python train.py --num_hidden_layers=8 --hidden_size=128 --num_attention_heads=6 --num_key_value_heads=1 --head_dim=32 --intermediate_size=320 --vocab_size=975 --hidden_act="geglu" --norm="layernorm" --norm_place="pre" --norm_eps=1e-06 --positions="rope" --rope_theta=10000.0 --rope_fraction=0.5 --qk_norm=true --attn_scale=0.311 --bias="none" --tie_word_embeddings=false --parallel_block=false --extras=["local attention windows", "hashed n-gram embeddings", "a smear gate", "an embedding shortcut", "learned residual scales", "capped logits"] --init="normal" --init_std_qkv=0.0409 --init_std_o=0.0409 --init_std_up=0.0409 --init_std_down=0.0 --optimizer="muon" --learning_rate=0.00362 --lr_mult_o=1.5 --lr_mult_down=1.5 --beta1=0.93 --lr_head=0.00834 --warmup_steps=0 --schedule="wsd" --decay_fraction=0.897 --decay_shape="linear" --final_lr_fraction=0.0 --batch_tokens=16384 --max_seq_len=1024 --doc_mask=true --train_tokens=138100000 --max_steps=8429 --dataset="wikipedia_en"
Each number is 128 + 24 x the weight over its row's rms, rounded and kept within 0 to 255. Layers, rows and columns count from 0. The size above them is the row's rms in percent of the matrix's.

# layer 4 MLP up, 320x128, rms 0.16, rows 0-104, columns 64-127
size [103 101 112 120 102  93 106  63 101  90  93  95  95 116  84 102  95  95  91  98 107  88  95  88  98  97  97  97  95  95  97 109 102  89 118 110  99  91  85 107  89 104  94 103 106  97  99  98  99  81  97 105 103 107  85  96 100  99 101 105  91 112  97 109  95 101 108  99 105  98  92  85  99 114 101  88  92 101  86 103 100 103 112  93 101 104  93 103  91  91  95 105  84 115  95 103 102  72 106 105 109 107  97  99 111]
[[128 146 111 128 127 141 124  95 184 159 120 145 119 163 116 115 111 110 135 138 157 137 147 106 121 128 152 129 129 112 107 156 128 133  99 125 137 164 118 122 133  57 127 120 161 119 114 143 136 151  84 149 137  89 120 153 103 125 146 152 142 145  84 139]
 [110 104 162 146 115 118 142 140 124 140 116 113 148 189 107 114  96 139 142 129 134 143 124 130 159 130 139 111 168 132 101 112 104 126 126 102 170 125 135 127 110 129 141 105 167 141 110 155 102  79 109 192 130 130 151 123 131 115 132 158 130 132 151 107]
 [104 132 147  87 124 136 144 127 122 140  93 109 157 150 129 138 121 102  90  85  95 108 115 188 168 106 131 120 127 143  92 122 161 164 152 137 108 152 153 164 157 102 145 121 112 183 152 167 121 105 150 148 148 107 161 147  95 117 158  99 128 128 134 124]
 [112 133 114 114 111 108 168 103 111 103 164 132 115 127 130 101  97 144 133 124 109  58 135 111 120 117 167 166 150 162 124 157 123 133 134 124 131 113 152 141  60 118 125  99 125 150 100 142 148 173 115 131 102 133 151  84 134 100 144 104 163 149 140 116]
 [147 118 108  89 143 154 137  71 165 114 146 127 136 113 149 126  46 133 148 110 134 117 152  89 145 131 114 130 139 134 113 157  95 128 102 135 147 118 123 114 167 125 131 135 161 108 130 144 102  91 146  95 111 161 133  89 169 125  73 110 160 112 124 119]
 [118 139 149  94 112 138 117  95 107 157 116 112 149 119 151 136 154 132 180 111 151 181  95  90 139 142  94 135 126 132 159 126 141 151 114 133 109 126  94 130 107 147 158 135 106  84 107 178 133 136 163 117 114 109 115  96 157 119  81 151 137 105 119 107]
 [152 169 128 114 133 139 130 115 166 122  92  95  97 101  85 127 129 135 166 186  72  91 167 144 122 107 126 128  92 166 155 178 114 112 118 158  90 137 103 126 108 146 137 112 122 119 124 114 143  93 143 173 134 152 147 115 145 150 147 149 135 125 140 115]
 [126 119 176 128 140 117 162 113 122 118 126  97 143 163 106 138 104 132 131 107 152 162 127 173 117 102 124  66  98 136 120 117 115 127 120 101  75 166 148 125  99 108 114 180 157 117 123 153 152 145 159 134  90 120  88 169 114 128 140 123 107 127 105 124]
 [171 144 165 110 123 152 137 128 113 151  93 168 155 109 110 121 144 151 163 130 149 143 128 140 105 103 164  95 143 141 145 119 179 131 100 157 126 134  94 141 120  89 122  74 105 128 137 123 132 129  71 124 119 119 101 143 147  90 110 161 182 115  86  91]
 [110 145 132 119 110 143 114 143 131 100 174  94 141 147 150 122 117 133 149 129 128 110 110 165 152 123 115 136 144 137 147 158 137 152 114 167 126 113 136 129  56 136 126 121 180 133 135 147 129 134 100 108 137 100 127 174  84 124 172 131 142 171 131 120]
 [103 138 152 117 140 134 126 130 149 133 107 142 133 117 109 109 117 104 155 102  95 164 137 130 152 111 173 132 172 129 140 116 142 122  82 189 116 132 137 148 113 132 114 136 109 130 115 130  87 115 105 109 103  89 137  75 154  99  91 100  85 124 135 179]
 [153 151 167 175 104 124 123 140 108  76 154 107 109 100 162 136  87 178 132 107 104 142 162 194 113 132 106 117 132 107 143 104 143 139 134 116 139 111  96 146 132 163 172 130 145 131 166 118 129 118 151 119 128 123 141 121 165 135 103 109 123  90 143 145]
 [101 148  85 127 139  86  76 134 139 125 126 130 145 161 108 119 154  96 108  79  99 126 139 144 133 164 112 115  99 169 106 132  50 137 134 145 124 142 115 115 146 158 128 100 150 160 141 114 123 125 131 128 160 146 136  87 122 166 116  88 143 123 124 176]
 [150  69 120 157  94 132 105 121 110 117 141 113 141 120 153 142 147 124 119 144 154  99  98 120 112 156 128 156 101 148 161 134 118 132 136 114 150 105 142 151 105 100  96 142 116 131 102 129 102 157 166 103 143 127 127 128 143 143 136 125 132 141 163 180]
 [103 152 104 110  83 144 122 146 128 137 133 133 100 143 162 112 105 122 163 131 145 111 112 112 153 157 133 104  92 152 132  85 136 122 118 111  60 107  87 140 108 151 132 150 138 185 152 138 148  75 125 136 174  96 155 133 109  55 160 128 129 125 167 155]
 [164 161 100 138 110 182 128  91 153 116 102 136 120  97 138 131 133 109 127 164 135 116 136 124 159 142 140  97 143  85 104  82 118  69 141 126 118 122 146 167 132 117 171 151 122 139 146 134 172 173 101 147 119 115  91 101 133 110 183 109  80 126 103  96]
 [104 106 125 112 158 141 154 162 111 162 118 141 134 142 124 120 145 129 167 182 143 120 139 161  99 102 112 163 139 128 114 160 125  57 139 123 124 131 109 153 142 151 140 117 124 119 110  98 109 154 139  97 122 159 118 141 142 129 138 104 122 136  89  90]
 [109 126 115 137 155  95 131 124 134 131 131 146 108 142 118 142 153 103 125 109 160 110 106  99 120 109 143 112 111 126  75  97 148 100 137 119 130 144 139 115 127 167 143 152 132 153  64 123 162  96 146 127 174 119 113 154 181  86 119 162 119 146  92 124]
 [102 160 136 119 127 128 115 136 141 111 101 106 132 104 175 141 139 150 114 133 157 140 121 125 123 118 130 122 126  82 150 145 136 133 139 107 137 121 109 124 136 134 142 141 138 116 117 149 122 104  55 104 102 152 100 110 127 109 155 124 148 101 133  81]
 [ 82 144 125 147 133 152 121 144 151 132 135 126 139 111  87 151 185 162 114 104 117  95 185 148 143 115 113 149  89  96 131 129 174 138  97 114 117 127 128 127 144 170  76 200 124  97 126 123  93 115 116 137 160 143 123  78 101 109 131  96 138 146 113  87]
 [123 115 112 125 132 142 145 185 144 148 121 134 122  84 135 139 115  83 174 142  96 151 117 114 107 104 114  81 144 158 162 171 155 147 158 122 122 118 132 139 126 102 140 107 122 101 130  99 161  82  97 145 140 112 133 162 125 120 125 142 149 150 165  94]
 [145 147 123 138 125 154 135 123 163 124  71  95 134 158 143 122 154 121 129 133  90  96 162  85 130 138 165  96 133 114 143 104 122 122 143  83  95 138 115 108 115 137 153 134 119 150 122 137 127 129 146 140 145 138 139  96 117 130 104 107 136 181 130 133]
 [112 115 148  85 140  99 176 141 116 118 128 103 155 157 125  87 119 143 165  97 153 119 128 143 163 123 141 109 126 155 103 143  84 103 138 115 106 119 151 104 139 106 152 115 129 120 129 132 103 130 101 140 148 128  91 127 145 143 141 108  93 132 121 120]
 [145 113 124 174 129  96  91 129 108 128 139 136 134 120 198 120  94 125 127 128 133 143 152 107 129 100 121 130 118 133 117 120 128 157 108 147 163 128 161  99  93 173 123  96 135 122 117 137  96 124  84 132 127 144 124  81 133  91 105 138 132 119 117 121]
 [138 125  99 212 109  63 111 122 103 148 113 147 141 140  89 148 137 108 137 152 129 155 137 133 113 129 144 143 143 142 124 133 167  95 124 116 153 159 107 147  72 136 149 171 131 112 145 102 119 132 135 146  99 153  95 140 154 135 174 129 142 137 132 106]
 [139 138 162 130 148 132 149 115 119 152 114 139 154 156 151  98 123 108  83 166 160  91 142  94 109  96 169 143 143 118 124  85 124 130 128 124 157 155 130 125 116 196 118 145  75 150 109 141 137 135 147 161 140 137 156 159 122 127 111 151 121  98 161 142]
 [154 102 101 112 132  94 124  93 151 123 101 128  79 144 142  97 129 130 114 151  81 164 135 115  97 127 160 110 112 106 110 151  79 106 146 146 174 126 142 132 185  70 130 134 146 164 149 122 106 122 129 109 135 118  86 143 110 130 113 150 104 112 144 148]
 [143 141  63 146 141  79 122 137 157 132 160 127 119 147 116 153 161 115 150 121  85 162 119 123  91 135 113 125 156 104 120 140 132 116 109 117 148 136  73 177 126 140 104 121 113 108 125 155 136 114 114 117 117 112 116 115 149 110 146 133 125  93 119 134]
 [158 182 142 109 115 161 153 127 147 146 108 168 148 149 131 141 139 172 138 141  97 162  88 152  79 168  90 144  97 118 137 133 166 110 153 144 143 163  68  95 106 120 119 132 121 118 109 129 144 138  97 109 137 140 127 155 149 101 132 154 109 129 134 135]
 [114 177  94 131 142 121 136 139  98  83 118 126 164 161  95 153  73 116 124 124 167 122 144 144 115 124 113  91 174 123 122 119 127  94 128  97 124  96 167  76 179 123  93 120  69 114 123  96 105 144 155  99 141  93 127 119 106 128 140 165 141 122 109 150]
 [115 149 110 153 112 106 100 127 170 120 170 111 130 166 108  82  99 165 103  89 119 124 147 127 201 121 113  99 169 133 133 113 169  94  81 116 104  95 163 115 110 125  93 145 115 122 101 132 117 141 130 152 109 145 110 104 107 159 146 120 125 131 121 145]
 [147 102 128 159  95 109 123 129 140 118 130 140 121 142 117 113 132 103 187 166 106  73 112 132 131 100 136 130 144 151 140 123 155 133 163 111 124 140  98 128  85 185 122 127 140 134 150 142 198 123 134 120  62 104 146 135 143 120 121 129 130  97 148 161]
 [131 133 113 132 124 128  87  98 135 178 128 115 108 127 166 104 167  92  80 135 115 139 154  86 118 147 167 130 157 147 138 134  97 119  86 142 164 147 135 125 153 142 119 132 134 147 150 112 172 162 112 161 130 139 152 104 120 149 120  59 166 113 119 113]
 [127 150 106 175 120 141 164 141 157 145 135 105  92 106 111 134 113 146 128 144 152 107 138 125 168 159 137  88 109 100 128 125 115 185 153 128 111 101 115 108 174 102 129 143 136 146 102  75 129 166 108 143 137 128 125 141 102 125 121  95 155 111 130 133]
 [115 179 142 141 167 170 115 154 119 155 118 150  66 140 122 109 118 122 148 147 135 148 179 116 111 150 146 121  75 157 116 117 138 130 122 153 145 129  89 145 106 120 140 122 125 117 105 110 111 111 122 152 130 175 138 122 128 133 150 159 114 150  95 116]
 [173 125 127 168 119 101 151 130 170 147 142 161 125 143 147 131 113 102 132 141  99  85 115 111 121 126 125 115 141 142 139 165 146 166 119 119 125 100 123 156 118 111 110 104 126 131  76 126 153 117 111 128  76 119  83 157 163 133 128 114  89  99 146 140]
 [116 138 139 156  84 128 107 135 163  69 133 157 114 122 154 138 150 174 111 141 137 105  94 124 139 134 126 128 116  99 158 100  73 158 114 116 136 122 171 135 159 155 115 114  83 144 126 133 115 111 104 114 104 116 126 168 157 121 153 145 116 111 116 106]
 [132 103  94 128 126 121 148 136 120 131 140 140 113 130 157 129 196 130 149 148 148 126 128 135  89 167 137 140 115 110 145 122 107 149 125 143 136 146 182 109 114 121 130 119 147 137 114 187 114 153 114 118 115 139 120 114 123 114 100 110 154 142  89 125]
 [166 125 172 137  94  84 132 143 144 114 111 156 149 140 123 119 153 135  86 114  64 104 106 118 176 131 140  74 152 149 152  94 144  81 136 106 148 141  90 158 149 132 102 129 132 156 125  91 139 162 120 100 115 145 138 136 154 186  94 111 105 143 170 116]
 [149 117  97 135 110 128 146 130 147 121 114 102 169 120 142 129 114 120 106 148 159 130 147  84 147 127 135  91 103 105 179 137 123 162  94 175 122 124 157 154 130 176 112 149 111 116 142 155  88 112 117 166  98 135 113  66  93 131  87 127 102  88 168 132]
 [106 110 120 119 121 141 144 136 111 139  99 114 120  97 154 161 115 154 152 122 120 166 145 138 181 128 137 120 160 124 155 156 109  83 121 106 116  97 156 156 134 105 153  98 144 138  95 121 137 165 110  93 119 103 154 133 137 129 131 134 134 185 133 139]
 [101 102 107 151 109 132 149 102 130 145 131 110 146 117 102 138 157 159 145 179 146 114 114 121 161 145  74 138 125 149 121  82  56 159 119 119 125 168 140 135 116 185 136 123 108  99  74 167 120 119 133 141 143 117  88 128 140 111 160 121 130 180 116 154]
 [185 161  86 127 120 129 104  89  90 115 179 120 159 108 142 150 173 152 125 142 101 128 145 121  95 162 125  93 167 130 105 139 125 141 113 167 115 143 112 113 154  86 140 141 114  92 163 102 115  98 125 107 159 131 158 102 145 139 112  98 130 175 122 117]
 [143 100 133 107 137 136 149 151 125 167 145 136 125 136 128 148 129  89 159 116 131 125 137 187  85  81 157 110 150 177 113 133 129 113 175 126 124  75  85  87 124 139 131 145 124 143 119 136 145 112 118  85 101 134 130 101 101 128 109  89 101 114  94 108]
 [122 104 130 139 124 112 104 105 112 114 133 111 137  99 120 149 113 133  57  92 138 116 117 141 159 154  90 151 145 134 133 105 156 116 105 146 155 128 148 130 137  94 104 114 163  91 178 151 187 146 115 155 112 152 148 113 143 116  78 161 103 162 138 144]
 [177 121  97 148 100 114 140 121  98 120 132 125  94  91 134 142 107 111 129 149 162 167 126 137 114 115  83 143 127 119 123 151 149 135 133 144 126 141 117 123 112 170 119 131 126 149 132 111 157 116 126  99 139 160 126 115 133 151  79 148 106  94 156 124]
 [151 132 165 152 172  84 132 170 119 140  91 143 138 127 138 121 110 108 161 118 126 136 139 143  79 134 113 150  98  86  77 150 109 129 125 134 159 132 152 144 119 122 119 114 163 106  91 112 121 140 130  89 116 114  85 152 181 142 147 152 160 148 125 157]
 [119 178 116 164 151  67 109 138 111 142 138 144 146  89 146 154 158  95 154  90 126 120 136 130 124 131 132 144 113  84 110 157 137 144 131 160 148 118 130 163 164 152 149 134 130 120 135 117 163  99 118 110 125 136  97  92 130  89 119 119 133 154 132 102]
 [142 109 152 144 150 128 168 120 120 174 174 123  85  66 102 121  98 159 138 118 161 156 145 161 159 149 118 148 132 139 140 150 146 110 120 108 114 121 126 117 138 140 104 137 141 151 137 157 129 135 104 104 102 147 167 141 130 128 138  76 123 112 152  89]
 [114 148 109 145 168  98 104 151 158 107 104 132 151 139  93 155 120 147 144 153  98 143  72 124 142 142 159 114 113 130 155 174 142 117  87  88 147 130 132 127 126 142 132 156 165 120 128  90 192 133 153 100 140 130 137 164 115 150  97  76 121 119 103 117]
 [108 133 158 131 131  69 152 124 151 100 137 171 145 114 126 158 117  98 166 148 165 178  76 131 138 135 138 137 155 114 117 150 149 136 142 165 143  76 125 117  71 163 120 148 151 145 123  84 141  93 160 120 117 159 126 109 121 129 139 148 134 117 118 121]
 [ 90 123  83 121 133 150  92 184 118 153 154 142  85 171 178 122  94 120 123 129  94 134 132 147 129 141 123 141 163 105 121  87  73  94 101 135 137 111 159 153 116 121 108 108 160 134 118 144 104 140 127  92 125 121 142 104 137 139 112 126 146 148 147 173]
 [131 107 102 103 113  97 170 106 130 133 167 128 100 108 152 165 152 155 125 135 126 134 172 148 162 144  92 114 132 114 150  94 123  96  96 156 135 125 129 125 177 157 186  90 153 142 115 149 121 163 149 150  94 120 152 118 145 183 144  93 108 114 141 107]
 [142 110 114  94 191 126  98 129 108 149 132 161 115 112 136 120 104 119  91  98 114 111 155 113 180 149 131 132 199 185 160 114 119 135 109 127 131 113 111 128 101 127 117 165 150 119 127  85 134 146 145 129 133  97 125 172 103 173 139 106 124 122 131 114]
 [131  98 162 149 109 152 101 175 119 172  81 116 117 121  98 151 135 125  78 159 113 129 134 178 112 135 149 111 107 151 145 115 143 158 135 117 137 139 146 129 120 166 136 153 145 111 145 150 145 110 155 120 152 114 145 117 123 112 119 139 139  99 159 140]
 [105 106 142 116 117 125 111 141 144 133 138 127 112 117 131 147  88 132 125 104  81 103 145 141  59 143 210 138 139 103 107 121 129 123 150 105 128 153  98 125 120 154 106 161 149 100 160 120 150 147 124 135 137 109 125 125 148 123  94 117 103 111 138 134]
 [138 114 138 143 135 121 113 129 139 109 136 136 170 149 155 140 132  92  83 131 126 143 134  94 125 161  96 177 139 120 130 115 115 113 177 186  96 127  94 143 159 112 123  96 139 120 182  92 106 138 133 114 107  89  86 156 131 130 128 120 128 138 146 148]
 [119 109 179 124  85 155 110 157 122 138 149 161 113 117 147 114 127 124 156  87 137 124  74 147 153 134 159 151 143 153 124 126 163 114 164 175 121 106 110  93  82 131  89 108 123 100 133 176 100 102 163 112 126 104 165 147 111  98 128 155 137 143 134 118]
 [171 151 145 178 138 107 115 132 100 121 151 117 121 111 145 114 113 134 132 142 133 115 129 106 124 144 114 119 154 145 226  95 127 138  93 124  94 113  82  92 121 140  90 166 129 112 101 162 142  83 119 167 112 108 120 133 159 138 119 104 117  84  99  87]
 [139 108 149  87 142 134 152 101 117 128 104 114 162 141 121 129 137 126 204 191 145 117 108 136 139  99 136 142  73 169 146 138  97 149 164  88 148  98 159 157 128 118 118 141  86 148 132  96 162 123 119 125 129 149  95 136 149 107 126 129  86 128 145 172]
 [146 125 149 133 143  94 132 145 130 122  84 142 109 132 105  94 163 147 111  97 174 152 107 113 146 140 158 147 119 112 170 145 138 160 172  95 125 158 103 119 125 133 137 121 126  91 106 130  89 132  79 102 135 141 124 114 115 116 163 117  87 164 191 110]
 [139  94 126 102 129 161 104 141 121 149 100 107 123 134 145  98 134 140 116 113 123 143  93 161 134 103 123 156 113 121 125  97 111 153 167 124 133 123 149  92 115 123 151 125 143 159 194 124 134 136 115 149 156 146 100 163 162  80 185 128 132 127 139 183]
 [106  78 103 112 147 107 115 103 123 158 126 130 141 130 121 160 129 144  78  94 133 151 138 114 148 159 126 118 159 148 150 156 173 114 113 143 136 123 132 152 145 110  92 141 117 129 108 143 141  85 122 110 119 125 136 156 137 153  99 160 166 134 111  71]
 [131 146 139 111 151 134 152 103 130 131 112 107 194  92 128 108 113 157 119 124 152 129 152 163 151 109 156 131 127 115 170 146 156 142 203 101 138 123 115 142 101 152 126 159 167 121 167 119 116 100 115 106 108 148 134 100 126 110 138  84 146 117 110 120]
 [159 107 181 134  99 118 131 158 133 125 131 148 101 104 157 113 144 117 157 160 104 154  81  95 130 139 125 137 141 147 108 164 147 116  96 119 125 121 120 146 141 126 144 126 116 122  84 126 131 104 104 148 159 150 112 135 175 133 150 119 122  94 169 131]
 [149  99 139 133 115 128 158 114 137 134 160 157  76 139 118 115  85 128  92  96 100 187 106  90 132 123  86 141 151  88 112 122 157 108 124 148  88 100  96 146 170 131 163 138 152 106 111 109 146 105 165 127 144  89 148 129 129 138 138 130 161 158 116  94]
 [122 118 139 143 102  94  98 172 148 160 117 143 141 147 148 116 117 108 141 122 187 127 118 158 118 158 135 146 133 142  96 131 108 130 150 140 136 159 133  85 141  98 116 131 122 119 148 111 144 139 136 161 125 119  82 116 143 123 126 117 150 156 116 103]
 [160 161 100 122 111 175 165 143 153 136 128 120 187 118 144 173 110 167 111 153 123 136 131 122 136 119 126 153 122 150 125 139 104 141 155 139 125 120 135 130 130 106 146 102 138 118 101 141 117 156 114 116  78 140 111 109 157 159 134 108 113 165 105 102]
 [168 156 125 113  79 133 113 116  79 151  96 122 145 121 123  85 128 138 135 139  84 113 148 111 150 177  93 122 137 165 172 158 134 149 123 159 119 147 127 149 120 152 125 107 131 105 144  94 185 133 116 139 124 167 143 110 170 113 106 127 122 120 143 139]
 [130 139 155 119 192 119 126 141 129 104 148 143  76 148 123 100 100 170 164 122 188 149 131  98 108 125 122 126 140  84 113  80 123  90 146 138 171 129 117  93 138 128 142 157  94  97  94  98 122 174 116 108 149 113 156 131 141 143 110 111 153 126 112 138]
 [142 114 174  96 146 100 168  67 125  88 161 113 101 118 153 169 170 139 145 135 105 160 151 144 144 144 105 106 134 140 121 150 146 138 133 145 112  97 145  96 159  97 139 149 109 115 124 137 154 180 157 128 180 165 129  81 113  99 107 134 148 122 140 142]
 [105 147 165 144 135 120 178  94 129 103  99 114 112 120 130 119 144  63 126 157 140  90 165  89 124 123 158 141 119 133 151 143 100 122 107 106 109 135 141 160 118 117 149 133 167 100  91 106 167 120 121  93  92 141 134 129 136 116 139 118 129  78 106 103]
 [ 94 145 122 129 151 118 159 131 136 131  74  97  98 170 124 176 127 115 110 176 113 157 125 122 135 172  87 169 135 126 106 151 141 125  98 190  95 106 129 134 105 143 115 113 151 134 113 141 121 102 139 131 122 156 118 121 126 138 126 101 114 130 100 157]
 [161  87  84 119 104 137  78 153 191 106 137 110 116 141 159 149 143 137 143 136 124 142 142 155 132 164 133 146 142 113 130 127 104 145  91 118 106 146 115 102 135 120 131 118 120 103 121 134 122 139 116 187  98 116  88  95 155 143 106 106 100 156 133 120]
 [125 120 154  93 134 128 113 101 138  90 137 116 122 107 155 159 110 113 135 152 160 108 146 135 127  87 100 160 144 120 109 111 129 115 137  87 114 102 139 182 170 133 132 121 152 149 123 179 138 144  92 134 175 134 123  79  99 138 163 127 136  98 167 128]
 [123 120 149  78 115 139 155 161 160 115 138 146 132 107 117 148 118 151 110 108 157 117 126 141 131 119 135 114 104 215  90  85 135  87 150  59 105 146 156 149 142 140 156 159 156 156 122 148 135 153 171  82 123 145  94 148  88 114 123 138 157 114  97 143]
 [107 126 145 125 147 131 100 155 171 144 136 130 150 122  87  76 138 132 118 161 153 166 153 168 124 129 135 125 166 161 138 118 131 108 122 136 109 134 109 131 148 177 120  69 102  88 137 121 132 124 118 157 101 139 144 109  76 131 111 123 189 142 139 122]
 [119 154 123 113 138 139 143 137  98 106 110 135 150 133 135 140 104 161  94 164 120 115 101 106 144 133 116 112 125 144 147 122  70 143 141 110 129  91 104 173 135 142  99 181 140 135 123 136 132  98  73 126 126 106  88 128 157  96 129  79 145 114 140 121]
 [144 135 115 161 145  92 146  87 144 142  91 140 118  93 116 140 144 124 150  98  98 135 154 125 150  56 133 122 121 109 139 186 103 137 163  52 133 116 119  92 103 101 101 110 121 120 142 134  98 148 156 140 135  65 127 139 137 155 157 162 129  85 147 152]
 [130 105 139 139  67 136  87 120 129 131 152 148 137 156 127 115 140 115 133  86 135 131 120  87 130 102 101 151 153 138 149 155 118 107 102 151 101 143 138 141 109 126 147 101 140  97 135 148 129 138 127 139 131 111 165 112 141 155 188  99 115 132 132 124]
 [116 117 165  89 115 173 131  93 149 176 118 112 132 122 112 117 163  99 132 153 120 140 117 127 136 138 116 135 157 112 148 125 133 123 121 115 113  92 140 121 129 130 111 197 110 144  92 154 123 134 102  92 157 134  91 136 113 159  83 120 112 134 122  82]
 [136 108 181 153 121 124 126 118 112 166 120 128 153 150  80 119 127 162 123  73 147 143 162 124 131 107 172 121 110 152 136 114 127 106 154 120 176 114 109 181 153 126 141 135 155 148  93 139  89 154 124 125 197 126 103 140 163  91  80 145 136 146 120 122]
 [ 86 115 143 100 115 148 103 118 102  95  92 133 159 102 136 156 142 155 166 117 126 150 128 125 121 174  73 118 126 159 127 120 157  77 143 138 137 142 119 132 111 150 123  97 155 137 142  92 153 114 117 117 133 118 174 140 189 137 149 160 118 172 178 121]
 [151 143 129 174  90 150 119  96 117 156 119 134 184 138  81 128 150 102 138 101 120 121  77 159 121 127 155 106  85 174 145 127 115 127 158 137 108 166 104 132 150 138 146  87 119 162 131 150 168 114 112 125 130 157 121 126 171 107  85 117 138 134 117 164]
 [100 138  98 122 127 112 148 134 142 112 140 150 149  92  97 140 106 134 153 129 152 134 110  93 118 112 145 108 163 120 135 109 108 141 123 153 131 146  93 151  84 178 135 131 130 133 104 132 122  97  93  65 150 113  74 127 112  74 112  97 174 105 125 132]
 [140 168  85 155 115 149 129 129 156 128 131 130 132 129 138 141 117 142  92 140 108 132 130 131 169 116  85 134 127 117 191 122 110 168 169 110 124  75 139 166  98 126 108 124  90 103 134 125 103  92 172 165 123 133 162 170 146  94 127 157 121 170 125  85]
 [136 111 131 145 125 132 121 120 159 150 143  86 133 105 127 136 145  97 153 189 136 123  72 141  98 150 123  99 100 102 143 136 112  75 121 137 112 105 119 156 204 111 103 107 115 112 161 145 121  87 146 171 129 148 133 118 125 129 133 127 146  97 146 137]
 [130 130 168 138 146 112  96  75 134  93 108 142 124 113 152 140 125 168  82 119 132 137 104 133 152 129 131  74 109 139 140 121 128 139 112 145 124 154 121 136 145  77 126 140  93  68 106 132 135 109 155 144 125 138 120  86 143  83 112 117 142 135 164 195]
 [137 111 113 127 151 136 104 140 175 123 104 140 135  99 159 162 113 148 115 119 169 138 146  82 111 160 153 138 111 141 111 105 118 151 116 153 113 160 133 112 118 184 126 151 172 132  82 126 131 124 130 146 105 147  93 124 152  86 140 111 139 164 110 119]
 [137 134 147 104 177 149 102 133 146 124 142 139 102 115 131 142 125 120 121 119 130 151 153 110 119  98 128 181 160 124 142 152 126 122 137 129 131 139 114 150 153 147 137 100 148 145  92 151 153 114  94  58 142 134 174 101 143 140 137 114 127 133 164 167]
 [103 106 168 116 142 105 135 113 138 135 127  91 185 139 128  83 141 125 164 186 104 136 142 124 154 156  92 116 139 136 100 129 133 116 163 128 108 109 132  86  92 123  86 137 128 141 115 125 114 107 174  86 131 138 117 124 110 140 121 135 121 107 164 149]
 [105 153 161 146 133  85 108 121 112 103 156 144 191 124 154 134 117  86 104  94  75 120 127 110  89 202 165 142 164 148 139 139 128 115 108 143 132 151 145 159 130 126 130 111 101 141 114 113 109 113  99 159 140 121 127 133  90 133 124 107 105 126 158 139]
 [114 117 118 128 133 139 103  96 110 120 122 113 134 101 132 132 126  46 144 119 144 129 134  92 131 102 128 103  87 120 149 118 177 107 124 148 120 148 157 138 105 140  98 154 127 141 100  78 144 142 159 158 115 107 166 116  97 102 121  93 123 117 162 129]
 [112 120 129 167 126 148 104 111 137 154 134 118 132 139 134 149 161 133 141 121 108 110 137 103 124 145 137 157 110 140 148 102 132 161 158  89 158 104 110 104  93 135 154 120 138 154 138 127 181 130 156 132  98  94 161 174 124 153 146 107  76 139 133 144]
 [113 113 151 142 145 120 171 129 162 111 118 150 147 173 136 126 192  94 113  98 111 119 106 113 133 176 101 140  99 104 139 120 130 126 139 111  98 130 112 129 131 184 111 180 156 137 136  93 131 104 147 109 119  93 158 109  95  91 115  72 189 124 103 156]
 [126 146 145 116 157 132 111 110 119 149 134 153 115 108 117 139 130 164 123 152 142 135 155 119 183 125 148 148 121 102 105 151 150 189 108 148 166  95 132 142 112  99 144 118 100 141 132 130  79 128 130 160 163 130 114 140 101 176 131 148  91 114 155 134]
 [138 123 113 166 137 153 125 151 137 138 161 126 111 199 140 116 105 144 159 113  77 119 127 107  67  71 148 129 134 109 113 183 134 143 111  97 146  68 130 120 172 184 134 133 139 140 138 102 142 128 106 127 122 167 113 137 120 126 159 161 128 114 139 158]
 [133 105 140 173 164 118 105 128 128 111 119 104 121 125  98 160 137 197 121 137 126 128  90  99 124 139 139  92 170 116 108 111 144 116 114 136 120 123 124 119 155 147 158  72 106 124 103 130 122  93 140 180 139 144 138 124 148  88 132 149 131 128 124 147]
 [124 144 174  49 126 106 103 106 113  93 108 123 114 116 151 122 153 109 128 117 107 161 108 143 118 172 147 132 156 165 118 103 135 113 142 113  71 155 110  97 124 123 133 106 121 109 172 159 108  80  99  92 123 128  98 125 140  82 155  94 122 113 176  95]
 [135 175 138  95 113 156 127 111 150 111 143 153 142 175 114 134 112  95 122 106 111 110 141 106  97 121 135 135 113 145 120 106 113 120 156 114 126 143 188 110  95 142 148 101 127 135  96 101 137 131 115 139 140  91 147 120 153  99 167 151 136 121 154 111]
 [140 124 137 140 134 133 129 136 102 141 147 131 149 119 125 120 119 132 155  70 115  96 156 138 111 107 122 128 146  81 171 141  94 156 150 121 125 139 130 125  94 133 145 143 146 118 134 137 152 115  98  55 133 187 124 131 157 146 107  98 113 114 117 126]
 [154 152 123 161 123  90 124 106 138 180 178 152 122 121 164 155 117 149 142 113 115 156 122 129 146 100 117  77  94 145 126 145 134 135 124 135  98 132 135  78 117 146 117  93 158  91 132 131 136 134 114 178  63 130 115 155 144 126 111 146 132 153 115 140]
 [117 120 168 146 166 126 143 128 113 108 110 119 121 162 129 142 101 108 103  91  94 135 145 140  95 122 144 130 119 114 132 144 132 119 114  79 136 126 153 153 134 134 100 117 175 156 141 136 140 125 137  82  88  97 126  68 163 121 128 133 142 138  91 135]
 [100 103 127 145 106 139 139 110 117 113 123 145 130 121 142  97 125 125 146 143 147 146 123 127 118  94 164 109 161 105 136 160 113 175 161 167 128 117 162 125  92 136 122 109 144 161  88 123 108 131 123 113 160 104 175 124 133 157 122 109 135  91  91 106]
 [123 169 130  97 128  95 141 118 136 160 158 140 107 205 137  97 116 135 149 146 132 135 156 128 126 120 110 143 137 111 148 104 125  68 114  97 172 130  79 107 155 119 158 145 121 101 144 139 115 101 124 138 151 145 135 134 171 151 137 168  97 120 109 147]]